Weights of a small transformer language model: width 96.
Each number is 50 + 15 x the weight over the matrix's rms, rounded and kept within 0 to 99. Layers, rows and columns count from 0.

# up: layer 2 MLP up, 384x96, rms 0.0755, rows 52-68, columns 0-95
# down: layer 2 MLP down (transposed), 384x96, rms 0.0759, rows 52-67, columns 0-95
up52:22 24 83 53 69 87 54 38 60 55 75 52 40 41 42 60 76 44 42 10 28 30 56 47 54 41 84 50 60 74 48 50 27 28 37 36 36 32 32 79 57 62 05 55 69 57 34 30 35 36 53 41 50 53 58 37 25 63 44 69 58 32 48 38 63 45 63 53 85 67 63 61 19 50 55 43 62 44 58 30 40 69 45 57 40 47 51 04 54 68 70 50 49 62 51 76
down52:52 31 53 52 72 52 46 80 36 46 15 45 46 19 63 52 28 48 55 68 49 36 58 60 64 70 53 65 23 15 27 31 40 40 47 63 65 41 33 41 30 81 71 40 30 53 29 55 58 38 56 33 40 56 16 19 59 75 17 73 22 39 20 35 24 54 45 60 35 49 54 50 47 57 27 29 76 58 44 37 46 41 28 65 73 66 66 44 20 61 65 53 42 53 51 46
up53:50 63 38 92 23 53 77 35 68 67 27 47 71 50 64 58 45 45 67 51 32 40 51 70 70 31 37 56 40 72 37 57 41 24 62 59 49 42 39 43 52 50 56 75 70 26 59 44 39 72 79 49 55 58 44 25 50 33 60 35 56 52 18 36 57 64 56 42 41 44 31 52 54 64 54 71 57 37 41 39 55 72 61 59 74 34 43 17 22 36 19 30 44 51 45 47
down53:13 48 60 27 29 27 40 35 47 32 67 58 42 54 36 80 71 62 65 24 54 33 95 59 43 73 61 51 59 52 28 40 64 83 50 70 49 49 90 57 31 48 72 06 58 60 42 52 73 58 28 54 45 66 70 58 46 51 34 65 48 35 89 35 54 53 66 35 69 25 57 40 26 26 50 41 60 42 49 49 31 36 51 52 59 43 38 88 43 52 57 58 49 29 52 27
up54:60 45 59 35 64 66 70 24 68 36 54 38 34 46 74 74 66 71 61 36 35 19 76 42 57 37 60 37 54 54 25 51 41 52 46 42 49 44 60 42 33 13 40 63 73 29 36 64 42 76 41 57 42 61 46 56 46 40 33 40 63 56 59 43 40 70 63 27 33 76 45 70 30 48 49 37 27 44 94 37 66 44 52 60 60 62 81 50 43 67 36 33 60 60 50 21
down54:23 41 35 49 71 49 75 53 37 55 56 51 52 24 54 58 58 54 70 20 57 60 49 37 72 60 25 60 41 41 35 27 36 34 25 46 59 49 55 27 54 63 18 45 79 77 54 74 57 26 49 39 90 66 37 44 68 69 82 49 64 67 44 88 52 54 46 67 51 67 55 54 69 41 45 83 52 51 44 74 47 49 61 68 42 43 55 58 40 47 59 68 49 47 37 52
up55:36 55 37 43 28 29 54 37 65 31 22 27 55 57 41 73 56 02 17 26 40 52 57 63 52 60 66 17 27 29 68 72 61 54 60 50 59 38 37 57 51 33 31 54 47 27 57 59 59 61 46 63 61 30 59 46 84 27 51 73 58 32 32 67 33 37 61 84 31 39 54 43 43 54 52 65 75 40 54 55 39 20 37 53 80 39 39 54 43 31 40 51 76 44 29 71
down55:77 45 45 52 56 80 40 71 50 54 77 64 47 54 71 21 44 80 54 72 54 50 60 53 61 56 57 81 40 98 21 43 54 51 41 64 31 41 50 28 33 55 42 65 49 47 58 30 32 38 73 41 43 30 23 47 57 81 45 36 25 42 49 25 69 73 31 31 67 30 61 47 56 47 28 39 39 50 59 64 40 77 59 54 55 27 74 28 38 40 39 72 34 54 64 71
up56:32 45 42 62 71 38 35 44 59 29 50 46 76 72 49 36 71 46 40 40 77 44 37 61 46 44 72 43 29 47 60 42 44 50 19 57 47 54 42 41 50 43 34 32 49 56 53 56 47 39 60 85 49 54 80 52 27 34 56 22 35 70 31 56 41 33 57 65 64 57 44 45 21 58 36 54 32 53 24 79 39 47 55 62 69 44 30 63 53 37 60 52 59 71 61 49
down56:51 29 62 63 59 35 39 40 58 73 39 46 69 53 68 46 32 55 46 55 60 43 57 33 65 42 62 57 40 30 47 63 73 55 56 46 66 60 47 45 21 53 32 61 49 45 50 39 43 43 47 63 72 37 34 36 43 40 46 54 47 45 69 82 54 37 59 22 66 33 18 54 26 49 34 65 57 37 68 49 69 53 40 20 65 24 35 35 43 69 66 35 43 50 52 64
up57:56 35 58 60 66 52 66 67 59 42 63 67 34 59 78 55 65 46 52 57 74 42 27 49 41 52 43 51 52 40 46 43 50 64 46 44 37 74 57 44 48 59 55 49 48 50 65 00 43 71 51 57 51 34 60 42 34 38 35 52 27 47 37 48 51 39 56 57 51 25 49 29 35 62 33 34 49 66 66 34 39 49 38 75 40 34 59 48 45 35 55 39 76 54 36 31
down57:45 65 44 66 35 48 48 73 37 47 24 40 22 53 62 41 48 34 46 43 55 49 63 61 51 38 48 27 38 31 34 59 51 57 55 52 65 39 69 43 61 37 35 66 39 34 62 53 48 46 62 38 55 57 57 28 51 37 62 49 54 54 45 58 62 32 30 46 40 57 36 35 56 54 49 54 65 59 64 38 69 45 47 17 49 50 70 43 39 71 52 18 59 60 48 45
up58:51 29 51 71 46 10 30 70 53 35 43 49 56 64 85 48 59 68 49 42 48 33 53 64 84 63 06 49 62 28 45 48 67 61 60 51 27 68 71 49 46 49 18 39 57 41 54 34 43 57 15 16 44 54 52 59 57 62 43 47 55 52 44 55 62 34 62 52 53 45 62 64 58 43 57 52 67 63 26 51 66 38 46 36 62 45 39 33 51 57 61 44 59 69 48 18
down58:25 57 50 49 51 40 60 40 68 49 73 73 49 93 38 48 49 56 69 66 70 63 34 42 38 43 40 45 35 61 38 57 47 65 38 64 58 61 37 61 53 56 72 62 41 74 61 61 57 58 58 71 32 53 53 30 52 23 50 37 48 52 43 27 61 34 54 48 38 55 42 34 31 37 80 26 56 69 68 62 49 39 44 53 73 55 63 56 51 65 34 44 37 58 26 47
up59:53 42 55 57 51 72 29 61 59 58 70 44 39 25 44 68 78 43 69 18 67 34 54 53 57 49 29 43 60 50 48 57 43 38 45 70 59 43 42 75 42 65 28 65 61 43 66 50 38 43 39 50 81 18 47 38 40 44 51 38 53 71 48 21 54 38 70 48 79 46 58 54 69 56 33 64 74 79 26 53 52 60 60 59 45 40 52 62 23 30 38 47 57 30 38 64
down59:38 65 39 59 62 51 61 67 59 61 49 33 30 53 56 68 27 51 50 55 59 42 64 57 52 43 36 21 64 72 57 33 40 82 55 22 60 53 42 69 50 64 68 70 33 60 34 43 72 41 47 47 32 35 54 63 26 54 64 32 67 24 36 52 38 67 40 52 64 56 64 66 90 54 52 31 42 50 60 62 32 36 58 57 62 52 58 28 43 67 42 79 43 56 63 61
up60:23 57 56 15 24 55 41 47 50 75 53 54 32 43 66 98 53 58 60 31 75 47 38 65 53 43 64 61 49 75 47 63 54 48 65 57 39 45 39 47 53 42 42 54 33 19 48 31 43 50 65 46 62 84 60 74 54 49 43 34 19 39 31 59 65 55 30 56 71 77 35 24 45 21 53 52 38 51 44 24 47 59 35 38 36 60 38 53 48 37 52 51 47 73 50 47
down60:66 41 18 61 44 60 66 42 57 46 31 47 65 59 54 62 59 50 16 99 22 83 74 32 50 36 58 72 61 55 70 63 77 52 38 55 50 80 69 48 55 45 59 24 70 52 47 59 38 29 53 37 45 42 53 28 49 53 50 59 60 40 64 36 49 57 75 57 70 49 54 44 66 44 57 42 68 55 30 53 40 37 35 53 26 41 46 23 20 72 77 53 71 38 57 56
up61:85 16 71 59 64 63 60 23 86 56 51 54 13 26 55 67 48 40 80 40 37 57 31 60 70 61 62 59 23 23 66 19 54 38 55 74 51 23 49 06 24 23 48 29 62 72 40 57 42 31 37 56 35 82 48 30 29 28 60 75 39 63 53 41 71 39 51 58 45 44 58 53 56 67 93 52 56 96 64 44 79 45 56 55 63 40 49 47 46 44 45 45 64 42 40 22
down61:50 43 32 72 55 35 61 59 35 74 26 50 72 54 50 52 81 53 61 51 46 55 60 59 50 33 58 38 56 55 59 31 77 48 70 58 15 39 21 72 47 50 25 47 46 44 44 77 53 19 30 34 48 46 54 74 67 39 52 76 58 51 88 77 47 42 34 55 54 38 30 72 34 37 36 50 55 15 57 54 53 70 97 23 27 27 56 62 47 31 76 35 53 31 29 27
up62:73 59 47 34 33 54 69 49 32 42 46 56 52 44 66 62 42 52 50 63 35 29 40 54 22 61 35 52 35 34 68 59 53 59 59 48 57 32 42 35 45 55 27 58 59 47 56 55 52 50 57 45 27 80 53 67 35 52 45 78 45 45 40 68 49 55 21 51 63 57 46 24 53 79 38 38 68 32 56 38 48 49 49 49 62 52 45 42 34 73 60 73 67 53 28 66
down62:41 84 69 73 57 60 41 41 24 20 69 53 60 58 52 50 36 35 60 51 61 50 51 38 40 63 78 48 41 50 57 53 53 48 32 34 46 46 70 44 64 33 47 48 47 27 70 45 24 27 59 47 81 45 51 49 39 42 54 59 51 41 49 29 46 44 00 57 54 56 31 46 63 45 52 67 23 38 42 38 72 73 54 59 39 30 55 55 39 46 60 62 74 35 43 74
up63:52 44 35 39 74 63 47 43 54 50 52 25 57 46 46 34 67 55 48 34 62 49 72 44 37 53 48 64 35 21 51 70 46 55 46 25 54 24 18 49 48 67 72 71 31 67 52 57 64 54 68 49 73 25 58 72 28 62 84 62 56 64 51 67 42 65 71 47 62 65 73 44 58 75 42 47 44 40 54 33 53 44 64 51 29 61 43 50 49 27 56 74 38 75 47 74
down63:48 44 43 21 57 45 31 58 50 26 17 12 27 58 41 61 55 34 45 47 45 58 59 63 51 47 53 54 41 39 53 49 62 52 31 32 29 56 72 37 47 51 23 51 43 63 33 70 41 39 47 52 65 47 61 42 42 44 50 26 38 72 51 50 61 54 57 52 40 50 56 49 66 44 59 55 39 64 57 46 32 53 45 65 52 58 51 52 42 28 35 59 47 69 51 45
up64:54 49 77 45 50 50 44 73 74 59 55 63 31 71 56 47 44 68 39 64 56 50 57 74 53 44 72 69 49 24 44 47 54 50 75 41 49 51 45 34 29 45 52 60 57 38 33 47 62 55 55 61 51 46 70 69 43 36 37 76 46 39 34 40 53 51 53 56 79 75 50 63 52 49 34 43 64 59 19 52 50 47 46 66 60 48 70 38 24 46 39 21 40 43 28 60
down64:54 53 30 61 63 68 51 74 37 40 46 49 48 48 48 58 87 36 55 61 79 33 45 22 43 30 22 46 54 43 53 48 55 61 25 41 55 48 49 60 68 56 42 53 43 46 66 53 55 43 53 52 59 56 38 52 53 46 76 27 67 73 54 24 55 31 61 47 36 48 56 70 60 59 54 56 39 53 81 65 55 67 75 46 35 66 56 70 43 57 59 64 48 61 73 22
up65:48 68 43 48 33 62 61 27 59 46 30 80 58 64 58 62 40 84 51 61 28 22 55 77 59 54 17 40 49 61 38 45 43 57 36 39 07 32 60 62 24 58 21 60 71 17 51 44 43 91 34 65 64 27 09 87 61 33 39 56 44 53 31 31 67 59 46 52 52 38 84 51 43 26 50 59 41 25 54 35 51 50 68 52 47 73 31 55 70 74 40 39 66 61 51 43
down65:00 82 75 47 43 38 39 37 44 71 82 60 57 26 59 56 63 52 68 13 53 29 15 86 64 36 25 53 53 56 49 55 25 87 43 56 45 53 44 61 60 44 30 67 87 29 34 37 42 62 49 30 61 70 39 39 88 43 31 32 66 41 76 51 45 45 22 61 64 65 38 51 60 62 39 39 53 38 52 76 75 53 43 45 61 59 38 70 51 33 65 35 34 57 21 36
up66:69 70 36 56 53 80 54 73 58 33 54 69 42 60 38 68 61 76 40 48 44 54 49 50 30 75 41 32 46 62 49 39 37 40 41 07 38 47 45 37 59 83 47 68 56 36 51 69 70 36 74 57 58 21 76 35 50 60 46 59 34 87 58 46 47 57 66 49 37 39 56 24 61 40 55 45 15 24 67 68 49 52 84 50 25 66 44 34 51 63 35 59 52 59 34 40
down66:67 09 81 37 32 36 39 71 57 54 06 43 59 71 64 27 51 75 57 47 69 50 58 40 56 69 56 75 47 47 53 76 79 44 39 69 67 54 60 58 28 30 51 63 62 76 59 49 61 53 58 62 56 36 52 55 56 34 45 29 53 39 37 46 63 53 36 36 86 57 46 46 35 70 65 78 83 39 52 37 46 50 63 50 51 59 84 64 35 37 61 57 71 53 32 38
up67:73 59 50 59 58 37 62 39 47 21 64 59 48 39 30 68 49 65 66 41 39 29 45 55 54 44 60 45 26 53 60 58 69 60 48 54 42 45 46 55 49 51 50 29 65 54 56 62 40 22 59 62 53 73 56 26 47 63 59 60 55 65 61 60 52 67 36 36 72 66 21 53 49 40 39 21 52 52 37 38 54 53 64 67 62 24 52 57 34 15 43 59 65 41 42 49
down67:48 40 56 42 59 47 31 41 49 73 42 29 82 74 25 18 48 41 50 65 47 62 57 37 40 27 30 58 61 33 56 31 35 40 55 33 84 35 52 83 51 74 49 64 25 50 56 53 29 60 74 62 35 36 54 73 67 55 26 42 51 46 46 33 12 71 31 66 31 63 55 36 39 65 44 61 39 30 47 43 50 56 70 75 55 79 33 31 42 67 50 76 50 27 45 38
up68:53 41 41 66 45 61 59 19 59 59 53 43 74 77 62 75 63 56 69 52 28 70 32 61 72 46 18 25 54 13 42 40 45 42 43 55 59 47 72 72 57 56 64 60 49 22 59 27 42 52 51 34 55 55 53 49 65 34 49 56 49 46 35 75 57 21 39 36 86 63 45 33 33 49 61 45 47 61 72 63 70 45 56 77 34 51 45 67 33 45 56 56 77 52 25 56